Each number is 50 + 12 x the weight over its row's rms, rounded and kept within 0 to 99. Layers, rows and columns count from 0. The size before them is the row's rms in percent of the matrix's.

# layer 8 MLP up, 1216x448, rms 0.141, rows 926-946, columns 224-335
101:64 33 65 58 60 50 54 58 55 64 71 50 57 79 41 67 37 51 63 49 22 43 59 56 59 42 34 60 53 40 51 45 41 44 48 31 46 45 47 44 71 53 66 78 62 39 59 59 47 39 42 58 55 58 39 50 43 49 56 38 55 53 54 43 41 43 39 47 65 53 57 80 47 56 34 31 51 27 29 68 54 53 63 41 49 33 43 53 56 58 47 53 53 58 48 41 43 71 66 63 41 50 40 54 62 22 48 59 55 70 75 52
099:32 38 50 51 62 68 31 44 54 52 41 56 49 47 80 35 52 40 49 42 30 51 51 48 54 33 37 39 53 63 48 50 48 49 55 48 70 61 60 13 53 54 42 50 55 41 49 42 56 36 28 65 54 52 57 41 31 51 51 55 28 49 77 37 39 55 75 41 53 51 49 62 49 39 70 52 33 51 63 43 58 50 75 68 56 43 42 42 64 59 56 79 49 45 47 43 49 84 67 39 52 48 63 59 32 46 39 45 64 56 47 46
101:80 67 65 71 65 58 41 69 59 54 71 55 40 56 52 64 54 28 47 55 52 30 37 48 76 38 46 52 48 38 38 56 38 45 42 49 48 64 47 59 35 51 54 68 23 65 44 70 44 62 62 53 62 31 56 60 43 64 65 53 56 53 60 61 47 54 33 32 53 47 60 36 60 58 48 44 53 39 59 47 32 47 61 50 67 45 38 49 57 36 53 58 49 61 67 47 59 33 28 43 60 64 62 45 48 55 48 47 54 47 54 36
092:70 63 41 45 27 57 50 38 67 61 60 51 48 59 41 54 57 42 35 61 49 44 46 39 59 46 54 42 51 52 59 53 42 46 44 62 45 49 51 49 55 58 49 55 60 47 27 63 30 56 44 69 45 37 52 40 39 37 50 35 39 50 64 47 37 66 40 46 31 40 44 49 51 57 66 59 59 51 43 47 77 55 48 54 49 34 42 51 61 42 62 63 68 47 43 54 42 42 40 66 54 47 47 48 66 48 35 67 51 54 72 62
099:56 70 47 36 57 50 37 36 47 26 39 59 45 49 42 30 32 83 43 49 46 48 47 44 62 56 51 59 41 67 33 58 53 53 43 55 58 61 41 23 30 48 49 50 65 53 48 60 34 52 66 49 55 53 35 71 66 44 50 60 24 70 79 50 49 46 56 46 37 65 48 46 40 50 60 38 61 43 56 56 73 56 41 32 56 52 39 61 61 53 41 59 46 40 58 70 30 28 41 67 58 65 56 72 49 37 46 28 48 53 76 68
094:47 53 51 61 38 58 55 70 50 46 63 28 39 39 60 54 56 50 45 75 41 43 40 45 71 66 52 55 29 50 61 52 71 70 50 36 40 48 39 65 62 34 46 58 58 40 47 38 54 31 81 39 57 52 31 62 23 66 48 36 66 46 50 40 68 30 53 36 47 67 56 57 77 36 41 69 50 53 52 72 41 59 49 33 64 50 47 28 34 57 40 37 52 32 56 70 65 44 60 65 43 34 63 67 63 48 68 74 34 61 43 53
100:52 53 24 43 49 40 73 64 44 58 53 63 39 63 42 53 50 51 61 43 56 51 53 40 18 66 41 54 58 38 68 70 55 37 45 38 48 43 41 51 61 27 44 70 44 38 59 50 71 39 61 40 63 45 37 64 44 62 68 70 34 51 36 47 47 61 37 54 46 75 39 63 34 51 45 56 61 24 48 30 58 40 44 51 55 40 60 46 51 59 46 48 65 53 44 38 30 44 47 56 43 43 65 46 53 42 65 56 59 52 51 47
094:48 45 51 48 58 52 72 46 53 39 58 37 40 62 34 60 47 63 62 64 36 32 57 56 46 35 45 44 43 63 60 52 49 44 43 49 33 53 58 48 38 56 34 61 43 33 43 55 46 43 50 42 37 48 51 43 36 68 69 48 54 83 54 42 55 39 54 48 38 54 32 30 49 67 60 55 39 61 35 56 51 58 51 70 46 44 45 61 52 26 65 79 35 52 64 66 58 41 56 63 39 54 57 40 48 41 63 55 40 49 38 64
099:51 45 72 31 59 80 57 17 53 69 33 40 48 56 38 51 41 64 51 38 63 61 77 31 46 42 73 65 45 41 63 37 57 68 55 42 41 38 43 66 33 49 37 39 61 28 62 61 53 52 39 44 55 56 61 56 56 44 60 58 52 35 44 41 59 45 40 65 53 81 22 40 51 48 38 45 50 53 60 41 37 47 43 50 68 53 40 32 48 54 57 45 52 52 48 30 73 45 44 41 45 51 28 42 54 55 46 39 62 45 59 54
097:47 48 60 35 61 24 64 56 60 53 67 57 45 34 26 38 42 44 68 48 79 57 55 50 41 79 54 51 53 39 50 64 50 48 37 61 49 44 52 61 52 45 55 73 84 55 37 41 50 63 41 61 59 58 44 29 49 48 50 49 52 37 50 70 49 50 54 52 55 46 41 43 54 46 73 62 47 48 53 21 42 64 58 30 68 52 40 40 49 58 47 45 68 54 28 66 31 56 56 31 62 88 38 44 44 55 61 38 53 56 28 62
100:37 28 66 60 45 55 72 62 70 52 54 64 49 48 42 52 70 53 54 53 45 48 30 58 67 57 39 45 46 37 38 55 38 30 81 50 31 44 40 74 43 41 62 42 49 49 53 37 77 43 52 47 44 52 77 48 93 28 48 47 55 50 62 54 57 53 65 70 52 46 60 40 66 33 45 56 43 55 80 42 36 45 26 45 50 50 31 55 47 49 46 38 51 51 36 54 59 47 29 35 54 40 47 69 49 50 52 38 46 39 54 44
103:50 36 62 45 67 33 56 60 53 54 53 46 55 65 66 74 31 38 42 51 61 37 57 40 60 56 53 43 66 51 53 37 53 48 53 37 49 59 25 46 58 29 47 48 19 54 38 40 62 51 54 71 48 75 41 41 37 63 54 44 46 53 46 51 32 51 67 49 44 51 82 45 47 38 56 61 56 52 65 37 57 46 51 56 50 44 48 48 65 39 43 50 32 46 44 47 45 51 51 40 47 57 55 70 43 63 52 72 53 61 40 55
102:37 46 48 45 53 58 50 58 71 58 41 44 55 65 33 39 60 37 51 58 41 37 65 59 50 30 54 60 49 49 59 46 33 57 53 70 58 59 33 56 58 36 52 37 48 52 56 59 48 36 55 53 46 42 43 40 74 50 23 66 43 50 30 47 48 49 48 75 53 60 54 32 52 58 34 39 45 59 60 29 51 61 68 59 59 54 49 45 35 46 41 65 41 41 36 51 59 47 62 60 56 54 50 44 39 30 46 65 26 47 47 36
098:42 50 56 40 51 56 59 84 31 51 49 64 39 43 58 40 45 67 42 43 36 50 66 39 51 40 47 38 54 55 58 34 47 27 55 48 59 34 42 46 33 55 53 61 28 43 42 37 47 47 47 44 32 65 69 62 66 49 63 58 50 52 45 32 37 56 58 44 34 48 54 43 54 51 57 47 31 69 47 48 54 48 55 67 50 48 51 39 46 60 54 54 60 52 64 44 70 43 36 38 61 45 60 68 47 40 56 49 51 50 35 56
100:39 77 60 42 56 57 52 46 53 53 48 44 44 58 43 47 44 44 70 52 51 44 69 65 59 52 48 21 68 53 19 26 32 49 49 43 19 49 52 32 54 44 65 57 44 58 29 51 62 25 67 60 42 51 53 71 33 52 51 69 42 33 52 59 49 55 51 45 45 77 59 61 54 34 37 35 57 50 52 34 27 51 53 51 48 65 57 43 48 46 66 48 51 56 52 59 38 75 42 57 31 38 55 29 30 52 41 38 46 32 60 52
103:59 62 38 33 54 46 52 52 42 61 41 45 43 35 31 63 46 47 42 44 53 37 47 59 67 32 40 37 62 59 55 45 52 68 46 36 40 67 46 53 71 44 53 50 39 49 70 58 45 49 36 69 59 37 40 54 45 28 35 34 78 37 69 40 26 46 76 34 39 63 54 53 44 45 44 64 30 44 32 41 50 55 57 52 46 47 46 45 45 43 37 61 34 57 56 76 64 40 47 32 38 55 58 35 28 44 60 44 64 30 63 43
096:69 55 80 43 19 33 31 60 57 65 46 40 73 31 56 84 57 60 57 27 69 42 51 42 62 44 40 52 45 75 55 63 60 66 39 32 61 77 62 35 53 32 82 53 60 68 33 40 46 45 40 54 53 40 50 63 72 46 49 63 51 53 65 31 61 35 52 61 53 68 60 49 37 67 54 38 44 61 54 29 67 49 39 56 51 49 52 53 51 44 44 39 45 53 32 37 64 47 41 31 74 54 56 60 33 53 56 53 49 33 65 45
098:21 31 44 55 49 36 57 58 45 40 52 63 49 57 48 52 45 54 57 36 53 38 49 45 59 64 46 49 51 44 60 36 59 34 29 63 61 57 50 46 47 25 26 34 65 62 41 53 58 34 77 53 41 64 33 41 37 34 48 43 48 73 37 51 46 65 62 49 53 61 70 47 48 52 54 26 52 41 31 56 59 45 43 36 64 39 67 29 54 68 30 61 22 61 48 55 50 36 59 37 64 50 48 62 43 30 51 61 36 32 60 46
111:32 63 44 36 84 30 59 55 25 50 38 32 44 56 46 39 38 45 69 55 30 55 54 45 30 58 41 29 60 65 62 63 61 62 53 33 64 53 41 47 64 47 39 40 53 47 37 38 25 40 71 61 69 55 35 48 61 51 45 63 35 53 32 68 57 75 58 28 57 44 40 45 50 63 57 53 49 58 65 45 56 38 51 63 42 43 54 53 66 34 41 47 78 33 41 55 54 54 52 61 37 47 60 67 54 40 18 38 58 51 49 37
096:45 36 47 63 59 48 44 57 40 52 57 47 40 69 37 43 71 29 39 57 44 44 53 35 49 61 53 57 47 36 59 37 60 26 49 69 46 56 26 51 65 53 46 52 45 48 42 68 55 54 66 61 53 54 50 61 49 48 44 62 33 44 36 55 78 46 30 48 62 63 47 64 43 63 51 55 56 67 53 47 49 57 62 63 37 60 41 44 53 55 59 35 57 53 55 53 46 69 61 61 41 59 50 55 49 55 59 46 37 61 28 29
104:52 55 53 39 54 56 57 51 57 40 54 56 59 53 57 40 34 38 65 84 63 47 48 51 37 48 49 64 42 52 65 38 50 46 48 64 32 35 61 51 33 36 29 50 62 69 40 31 52 46 63 39 57 56 53 51 55 77 47 57 55 54 54 61 48 44 39 62 43 56 36 69 37 48 63 50 50 49 48 45 57 34 65 43 52 48 50 54 53 64 59 53 28 65 50 47 36 38 34 55 71 47 67 32 57 56 48 39 38 42 55 43
# layer 8 MLP down (transposed), 1216x448, rms 0.0484, rows 926-946, columns 224-335
101:54 33 31 36 48 63 47 61 70 63 70 55 67 63 49 70 45 47 45 49 57 68 54 21 58 56 49 35 62 52 37 46 59 52 49 57 50 70 65 50 32 68 45 50 51 41 69 47 66 47 29 55 66 56 67 28 38 51 41 51 47 44 31 51 61 60 44 43 35 53 56 35 39 39 54 38 50 25 38 46 55 54 44 66 63 71 72 51 71 38 38 31 62 60 43 42 51 55 50 45 38 93 74 40 54 63 28 40 49 46 60 40
099:41 52 53 38 57 42 65 56 63 73 50 48 43 54 41 56 41 81 28 39 41 73 44 67 61 58 40 43 53 28 59 49 73 64 49 42 50 62 42 35 50 58 43 37 69 61 50 51 52 56 63 52 54 45 37 47 38 46 37 39 68 58 47 44 52 47 42 33 43 52 44 58 56 53 41 19 51 38 43 54 43 40 29 64 50 57 56 21 35 30 48 33 51 27 39 48 44 52 50 54 33 51 43 50 47 56 36 42 55 61 46 52
096:31 58 47 37 27 31 65 57 48 65 53 37 40 46 54 50 73 66 32 61 43 54 53 62 40 39 54 63 51 48 44 55 49 57 30 50 77 57 67 51 64 51 57 52 38 45 49 53 47 62 59 40 47 42 49 59 34 53 73 53 66 40 41 61 66 61 50 58 64 79 60 52 57 29 42 54 39 52 39 52 52 50 38 71 33 21 43 45 25 45 39 47 44 54 43 36 50 57 29 55 59 42 48 54 59 47 32 55 53 50 67 58
097:42 60 44 57 34 52 40 69 48 43 59 57 45 54 55 59 71 52 60 45 54 60 43 46 45 28 43 48 50 49 28 38 74 65 40 46 57 69 61 56 62 55 68 53 36 41 55 36 51 38 43 30 57 34 62 63 72 62 28 44 42 48 54 65 59 30 25 26 73 76 19 53 35 54 52 64 61 72 60 33 33 54 58 51 55 67 50 46 49 52 41 49 55 72 52 29 42 51 74 31 38 42 73 53 67 58 65 36 56 48 64 39
096:53 51 45 58 32 67 56 60 65 48 35 58 55 34 67 57 64 35 49 27 42 41 40 41 38 55 69 76 32 41 61 50 51 54 34 40 54 43 60 58 60 52 40 40 35 49 55 46 59 54 52 49 36 29 32 32 38 71 64 47 28 55 54 43 42 66 55 55 57 56 53 39 61 41 43 47 38 58 41 49 31 55 55 74 55 29 49 62 34 66 62 52 36 38 39 46 61 21 42 27 52 58 26 34 68 26 55 49 69 42 55 38
094:46 50 44 39 49 61 63 39 88 53 61 39 40 47 65 44 39 43 33 52 55 52 59 61 49 52 43 32 72 46 54 63 38 67 55 45 47 42 25 59 48 43 65 58 44 70 44 32 40 49 40 75 48 43 56 43 52 42 63 52 41 34 43 59 54 50 51 66 37 69 48 34 26 50 32 53 56 67 44 41 51 38 55 65 62 40 69 38 52 46 64 51 47 47 45 62 35 38 25 36 34 53 69 61 34 32 49 36 49 63 61 41
101:45 49 43 75 42 53 37 43 43 47 50 65 47 35 29 44 34 59 21 58 34 55 43 32 50 73 52 31 62 54 43 51 36 77 56 34 49 47 67 47 29 67 44 30 42 59 35 27 57 50 43 66 44 36 48 47 72 43 41 26 44 54 30 50 63 41 61 61 55 57 32 35 44 49 49 59 35 53 45 45 56 62 57 58 57 42 43 34 49 46 56 70 52 28 53 60 67 44 33 58 39 59 30 46 54 54 31 60 61 43 55 48
101:46 53 40 51 52 60 31 52 32 29 39 63 66 38 33 38 89 49 51 52 45 66 57 57 90 37 32 35 53 47 43 38 42 50 61 42 56 58 80 66 66 43 58 62 56 74 23 52 53 44 57 56 47 58 69 33 54 35 47 39 59 40 46 62 38 50 46 56 56 59 57 54 33 49 49 40 88 48 54 25 38 42 48 54 55 49 51 72 40 51 42 16 63 59 28 34 45 39 52 39 50 80 53 56 42 40 45 49 52 55 24 24
112:50 56 39 59 46 39 47 80 35 54 63 55 43 42 66 54 60 40 46 72 42 34 31 66 44 57 50 37 49 56 57 77 31 31 36 44 59 30 24 36 67 57 64 57 60 59 43 47 36 52 57 49 44 39 28 52 33 50 31 46 33 74 44 60 45 60 59 48 60 22 78 53 33 45 55 55 38 53 37 50 60 46 57 57 27 46 55 66 53 48 51 48 43 50 50 80 47 61 50 67 42 44 67 48 39 50 60 58 44 47 55 43
097:41 44 60 52 50 68 55 23 54 42 45 71 42 59 28 50 41 58 63 45 40 45 53 50 48 40 42 54 35 48 73 70 54 63 47 40 50 46 34 41 44 52 48 58 21 41 44 59 41 50 44 65 56 37 60 55 53 71 68 63 52 38 63 28 35 33 62 44 51 37 68 59 51 73 52 56 51 61 45 68 47 25 47 37 36 50 41 69 64 47 39 50 47 45 48 53 54 46 55 48 73 47 42 44 34 61 30 58 58 50 46 57
099:62 49 34 57 66 48 73 55 32 53 32 39 58 45 51 47 62 84 63 49 68 80 66 53 48 74 37 74 41 47 53 64 61 62 37 41 58 48 33 36 55 48 31 72 50 55 43 49 15 67 51 32 41 45 50 42 46 41 46 63 56 56 49 42 50 42 25 45 72 42 49 56 51 51 64 51 66 52 63 54 59 43 48 39 49 51 60 60 44 55 52 48 39 60 54 28 67 47 25 65 50 52 40 37 53 52 42 55 55 66 60 44
104:80 02 36 54 74 63 50 67 68 57 53 43 62 33 45 33 59 47 49 37 21 29 52 59 67 56 50 35 50 50 62 59 32 45 52 54 84 42 20 24 47 49 62 39 63 42 51 48 64 44 41 40 35 38 58 50 48 51 60 43 35 45 56 58 54 65 41 48 52 57 52 56 51 78 53 46 19 54 39 43 58 60 55 49 63 63 40 53 47 53 66 29 39 55 66 50 58 25 39 57 40 26 40 45 64 42 34 48 44 50 35 60
102:52 30 40 55 56 38 46 33 49 51 54 52 55 54 44 58 55 48 56 41 55 36 28 57 30 48 76 54 60 48 57 65 55 70 63 40 40 75 48 52 47 60 39 45 50 62 56 65 31 55 54 35 38 48 41 46 47 37 60 46 58 54 68 42 43 54 56 58 27 51 54 45 47 58 76 57 52 66 34 49 33 44 56 44 30 40 59 44 60 62 76 32 48 44 74 47 47 45 45 54 53 60 38 37 45 54 36 26 71 53 43 37
102:48 60 30 57 50 41 42 47 44 46 24 48 57 67 45 56 47 57 66 52 49 41 50 49 51 52 41 50 51 59 26 63 42 64 35 22 45 56 42 57 48 44 56 35 47 50 38 49 42 52 35 49 34 44 56 73 30 69 42 43 65 52 43 64 61 59 44 52 60 46 51 31 30 52 46 37 52 54 51 34 51 50 48 35 35 39 49 39 59 62 62 63 16 42 30 47 49 46 56 55 53 46 63 41 25 44 33 35 57 52 57 51
099:51 34 44 57 38 42 39 62 57 49 63 60 49 54 46 45 58 37 51 74 27 46 52 37 36 63 34 52 49 68 48 59 55 46 68 42 50 49 73 54 54 48 72 61 49 43 50 46 64 23 49 34 32 36 64 48 63 73 56 41 59 63 60 58 47 61 43 22 43 41 55 27 46 58 45 55 63 27 47 77 56 61 42 43 28 27 48 76 63 36 57 65 47 58 72 39 41 53 49 50 48 56 62 53 54 62 83 57 57 30 38 51
102:52 58 47 43 43 43 50 33 60 59 34 37 42 40 35 53 40 41 41 46 52 49 56 62 43 54 53 26 44 73 45 33 42 57 47 43 50 56 40 57 50 36 44 50 23 43 42 65 48 45 62 60 49 45 48 53 41 46 61 52 31 50 47 51 58 52 37 60 42 44 48 31 61 29 44 54 41 55 26 59 41 60 47 52 38 32 34 47 53 41 54 23 63 58 24 63 51 44 50 27 52 45 54 46 52 32 46 26 51 39 28 51
094:57 42 47 54 21 55 59 43 54 59 52 53 32 55 27 51 51 56 50 59 33 56 38 48 23 52 60 28 57 57 53 45 26 27 50 57 47 50 48 29 71 60 51 56 52 27 32 66 35 47 45 40 45 61 55 54 53 59 35 42 62 40 68 39 51 63 30 53 49 52 58 39 72 66 41 60 48 48 38 69 53 44 38 56 26 56 77 42 52 56 64 34 49 64 53 64 23 53 62 44 36 51 51 49 24 58 18 53 36 61 32 55
101:48 43 49 49 49 49 41 59 49 50 50 56 36 29 60 36 37 57 39 56 42 37 50 80 49 50 48 49 40 69 35 55 43 61 57 48 55 64 73 45 64 34 51 46 41 43 35 43 49 70 47 56 45 43 46 38 34 59 33 31 49 38 35 60 56 37 34 49 69 45 46 67 58 67 45 59 56 49 31 38 53 59 59 50 47 54 72 58 36 34 51 41 49 61 60 40 61 34 36 48 82 44 43 50 42 46 46 55 70 60 57 45
105:42 62 57 59 64 40 44 33 39 50 55 35 73 42 61 45 44 33 41 56 50 59 49 48 71 52 60 66 31 48 39 62 54 47 13 52 33 43 12 48 57 42 51 41 81 56 44 63 12 37 31 41 54 54 50 46 52 45 53 58 40 48 65 73 65 37 41 46 59 53 46 39 39 61 34 34 26 55 48 47 58 48 40 54 42 40 36 33 60 38 43 50 52 58 39 53 70 51 25 32 31 58 27 48 39 82 65 43 25 52 62 51
097:49 55 59 45 38 63 68 69 29 53 28 65 69 33 34 67 30 56 40 49 44 38 39 41 57 50 58 33 37 55 55 59 46 70 52 62 58 41 45 49 64 28 45 30 46 66 41 38 54 68 49 63 54 57 39 74 52 55 72 63 83 44 48 38 51 53 51 52 45 29 41 63 46 54 59 68 52 44 63 74 74 53 59 49 48 53 50 43 47 56 44 59 27 38 64 45 55 40 78 36 39 52 36 31 49 64 73 46 69 44 39 48
106:51 56 54 45 45 64 39 64 47 51 40 64 49 56 47 44 57 51 58 22 39 43 50 56 57 34 49 43 40 50 15 59 41 54 51 63 43 42 53 59 46 77 61 57 38 40 27 49 74 66 66 60 61 46 50 45 49 44 45 42 38 31 40 74 29 49 31 60 42 56 63 50 38 47 38 46 60 47 37 55 35 64 52 67 43 46 36 32 64 28 42 45 54 66 46 43 31 51 19 29 52 69 62 34 59 61 49 36 56 41 50 58
# layer 8 MLP gate, 1216x448, rms 0.132, rows 927-947, columns 224-335
097:31 43 74 23 65 58 32 56 58 56 46 49 51 62 36 63 51 50 52 50 68 58 56 40 67 40 81 59 62 55 30 59 53 29 65 62 59 56 58 55 52 34 47 51 52 46 60 52 62 47 56 56 60 43 38 59 56 43 60 34 87 35 53 45 46 70 59 57 58 41 39 50 46 40 46 66 51 52 58 33 33 63 44 57 39 52 41 41 38 35 47 16 47 35 35 54 48 65 52 55 61 36 50 59 65 63 65 48 46 47 32 49
099:75 38 50 55 41 45 50 37 65 45 43 63 47 50 57 52 44 53 46 63 61 70 52 54 54 71 58 53 42 81 59 84 43 54 51 48 51 49 24 66 52 43 34 70 47 40 52 66 35 47 38 40 31 50 42 48 47 56 47 57 51 42 60 44 53 71 53 62 27 26 43 53 39 40 56 59 52 64 32 41 41 40 50 63 32 55 49 30 49 46 60 34 59 46 53 47 52 69 51 61 54 24 32 61 38 26 31 37 55 36 50 30
097:70 41 38 43 29 46 56 49 48 51 55 39 46 21 38 61 51 55 46 54 64 58 52 69 38 59 60 66 56 41 49 53 50 34 41 56 29 62 47 42 55 62 51 60 64 61 56 36 62 64 51 53 61 51 40 48 55 35 47 42 60 50 49 68 49 49 62 52 35 63 58 54 50 66 40 71 62 28 61 48 58 69 48 46 65 68 80 70 44 62 76 76 59 84 24 56 42 45 59 46 46 58 65 49 33 53 45 56 42 40 34 71
100:69 31 52 62 81 66 42 56 42 52 41 42 40 64 41 45 56 55 41 57 65 44 50 34 61 51 40 41 48 63 38 35 56 77 58 54 55 68 51 38 52 44 72 29 79 59 43 47 52 22 51 45 71 33 37 60 47 47 48 45 53 41 46 71 30 50 45 56 49 36 59 66 54 48 57 52 68 43 36 51 42 43 57 71 48 40 53 48 42 58 43 55 48 47 70 48 30 28 56 54 46 68 44 55 52 43 52 55 32 50 67 49
101:32 18 38 29 48 49 54 31 58 73 50 62 32 41 52 79 49 58 56 41 39 45 39 60 62 50 14 41 64 52 52 40 41 54 74 39 36 73 55 49 34 39 62 39 26 86 42 47 41 52 49 60 57 39 64 70 41 50 46 67 54 50 46 52 57 57 63 54 62 71 43 71 50 53 29 36 45 52 52 55 60 41 43 61 65 51 73 58 45 32 48 55 45 50 30 64 36 45 21 32 42 36 60 68 40 33 50 57 57 75 41 44
104:42 77 41 56 52 47 59 39 63 46 49 43 51 37 59 49 36 35 53 68 60 41 38 30 59 76 56 61 31 59 57 35 53 29 59 62 42 22 49 47 40 25 40 67 42 40 15 51 61 37 60 35 59 37 60 53 44 43 64 58 31 65 45 47 45 30 41 42 45 42 55 56 33 52 56 65 55 59 64 58 54 68 30 39 61 41 34 29 62 34 46 53 69 35 61 59 46 71 57 59 52 60 52 47 52 58 58 44 38 54 67 49
096:61 44 30 29 54 67 44 47 55 41 43 45 34 40 54 40 57 55 75 53 65 41 68 54 51 62 63 68 44 56 36 34 44 56 46 54 50 67 47 51 50 32 65 39 60 34 70 47 45 23 49 47 53 47 42 65 56 54 63 45 63 54 52 47 65 46 44 42 61 60 41 56 58 45 33 53 45 40 48 55 28 66 68 46 51 76 71 45 60 51 39 44 51 44 59 66 53 64 22 34 41 54 38 45 57 61 39 84 58 31 48 58
099:51 57 36 40 59 55 36 36 50 48 34 66 61 44 15 51 60 55 45 35 55 33 60 39 59 55 66 53 52 43 62 31 74 51 51 55 40 56 63 74 43 21 38 34 66 37 55 46 67 64 57 40 57 57 58 59 77 56 70 67 60 35 55 49 45 54 61 55 48 70 26 52 42 56 40 66 57 43 46 39 56 51 37 39 66 36 39 45 70 56 44 38 46 40 67 33 73 42 49 33 48 28 52 39 49 51 24 41 48 35 47 68
099:50 68 28 37 35 50 58 33 48 55 57 54 31 49 51 36 42 62 86 35 54 46 55 71 46 53 53 48 48 72 58 60 44 55 60 47 30 38 47 61 38 53 49 50 55 52 42 51 62 55 50 39 90 39 36 38 41 74 58 55 64 39 72 53 71 83 45 45 65 69 53 60 45 55 52 52 52 51 54 66 45 29 45 46 55 55 57 50 56 51 76 61 54 55 41 36 44 65 52 33 53 59 28 36 53 52 48 49 40 55 37 74
100:39 60 69 71 75 40 53 26 67 59 44 68 45 57 55 47 50 66 43 45 61 62 53 68 68 61 43 52 63 46 53 64 52 60 53 74 32 83 52 61 68 36 30 48 62 72 45 67 39 47 48 53 30 50 51 34 52 32 58 51 56 66 46 55 50 53 36 82 58 67 45 23 46 55 41 34 48 50 53 33 52 59 38 52 47 14 55 77 49 42 49 34 51 48 54 58 61 40 34 74 52 67 45 40 55 79 49 53 35 53 61 58
101:62 64 75 58 53 61 56 71 36 67 38 49 67 55 35 37 52 60 37 81 42 49 58 30 63 63 48 38 45 57 48 52 59 68 34 58 49 55 57 30 62 81 44 51 47 81 57 48 38 41 66 50 49 57 72 49 47 44 60 47 47 57 50 45 55 42 41 35 39 28 46 56 39 49 51 61 55 31 29 41 47 32 50 56 39 49 60 52 61 65 33 34 57 49 31 29 42 36 55 47 51 58 48 24 55 55 56 57 38 34 71 54
105:33 52 68 39 60 66 44 66 25 36 35 46 42 39 51 51 58 42 56 57 50 60 41 51 65 46 43 39 60 64 59 55 23 51 42 47 55 45 55 55 50 28 53 43 76 40 65 19 52 36 46 54 51 42 67 33 55 49 45 53 39 44 50 68 58 39 46 40 41 71 50 22 55 62 62 44 59 57 46 55 53 44 54 66 65 54 47 72 54 58 40 40 67 62 41 60 48 43 52 39 40 31 55 60 38 46 22 40 31 66 35 58
103:58 63 51 48 43 47 42 41 39 54 61 46 47 67 51 58 54 45 42 54 44 27 58 56 44 53 41 27 30 41 57 51 70 33 59 39 34 38 51 31 54 35 65 52 57 66 46 59 56 49 36 38 62 50 52 59 26 70 74 60 66 36 57 53 48 56 66 40 33 74 55 53 44 44 11 66 50 45 59 52 46 35 51 63 31 48 53 50 34 36 76 46 27 41 45 35 58 49 54 63 47 59 48 37 41 60 72 49 42 39 48 41
097:52 53 65 49 60 57 57 41 58 61 59 61 47 41 44 50 57 78 59 50 52 37 26 48 77 64 47 62 42 46 67 36 51 61 48 33 64 66 79 62 71 42 55 47 49 64 46 59 57 62 56 61 41 65 41 44 41 59 52 44 61 43 39 54 49 37 59 60 37 61 48 30 52 56 43 32 62 45 44 46 55 59 62 66 47 72 67 48 60 50 18 57 41 62 52 38 55 72 45 66 66 58 63 40 41 59 51 47 32 68 31 52
101:38 34 58 76 69 65 55 48 51 42 31 49 54 44 42 53 45 65 56 39 46 37 46 48 41 54 41 52 55 38 43 44 56 56 65 50 67 39 44 55 38 75 56 41 27 55 56 49 62 55 48 52 41 50 72 39 56 43 52 32 94 55 21 49 43 69 55 55 53 48 62 60 59 65 47 72 49 54 51 57 71 26 38 50 36 52 25 70 61 28 36 39 44 47 44 42 65 57 47 45 31 55 52 57 45 79 76 54 56 38 78 47
097:33 34 42 65 44 47 64 43 43 44 50 61 55 50 56 30 54 30 39 69 40 53 40 42 41 61 58 38 43 40 35 58 43 32 42 53 20 39 62 45 61 72 42 57 43 27 38 75 60 35 42 39 41 47 36 48 49 49 48 19 55 61 32 43 41 76 37 56 51 42 47 32 61 58 42 53 44 36 56 68 48 40 60 58 35 26 49 56 54 61 58 54 66 67 51 55 24 52 38 39 33 35 50 52 78 56 45 43 42 70 58 46
098:49 35 53 57 54 36 39 47 62 45 34 65 42 30 58 21 67 38 46 40 49 47 52 63 55 60 66 55 40 64 60 53 43 57 40 67 51 36 65 60 43 58 47 51 56 58 53 54 38 58 24 48 47 31 27 56 30 47 05 42 53 51 50 43 57 56 45 34 54 37 43 52 50 51 58 46 64 34 40 56 43 76 44 43 48 62 68 46 49 58 49 39 51 48 64 38 40 46 70 42 19 65 40 38 63 66 40 29 53 48 57 57
100:46 73 59 36 54 39 50 50 44 37 41 52 49 52 65 44 35 65 54 53 53 48 46 53 57 42 44 30 50 76 59 58 59 37 61 67 59 58 54 64 47 34 45 34 37 43 34 33 43 59 51 48 67 56 35 43 63 49 55 63 54 62 56 71 71 57 74 25 51 51 45 34 60 48 74 24 42 31 48 50 31 55 47 57 59 39 55 65 58 58 38 37 43 44 43 63 32 58 50 59 35 33 53 61 69 41 30 56 60 54 76 36
096:48 62 67 65 56 48 51 53 66 67 46 42 63 59 54 40 54 58 43 54 47 46 56 61 50 39 66 47 49 51 52 54 55 75 47 63 53 24 49 49 56 61 56 50 44 42 37 47 69 46 40 53 40 50 37 48 59 47 55 51 25 52 46 76 34 63 56 48 62 46 65 56 46 58 57 39 41 33 77 49 48 30 31 50 42 77 37 60 70 40 59 53 47 49 38 66 41 45 49 37 62 50 40 60 74 23 49 50 61 36 41 37
104:59 34 53 35 47 72 42 49 77 28 53 65 66 64 56 30 33 39 67 26 40 44 53 50 41 42 52 38 36 32 28 45 72 70 41 53 38 43 73 56 43 54 61 38 28 39 64 45 63 42 68 65 49 69 40 38 67 51 47 44 33 34 54 68 41 50 52 62 45 83 55 40 34 59 44 55 44 55 53 51 32 42 63 35 42 67 60 44 35 39 62 40 55 38 51 70 51 52 47 43 22 53 73 37 78 54 42 37 29 36 50 45
099:48 51 50 39 60 52 51 27 25 58 54 57 57 50 56 34 42 45 56 61 42 51 35 56 45 57 50 36 50 57 48 45 54 76 50 31 27 50 43 44 33 69 25 37 32 62 31 36 63 63 30 32 48 39 32 25 52 57 52 56 51 32 45 57 63 48 46 50 58 49 76 52 63 62 40 77 44 43 73 48 60 60 40 52 42 50 31 38 48 49 54 55 62 50 31 56 61 58 33 53 48 62 60 66 51 47 42 34 43 58 53 50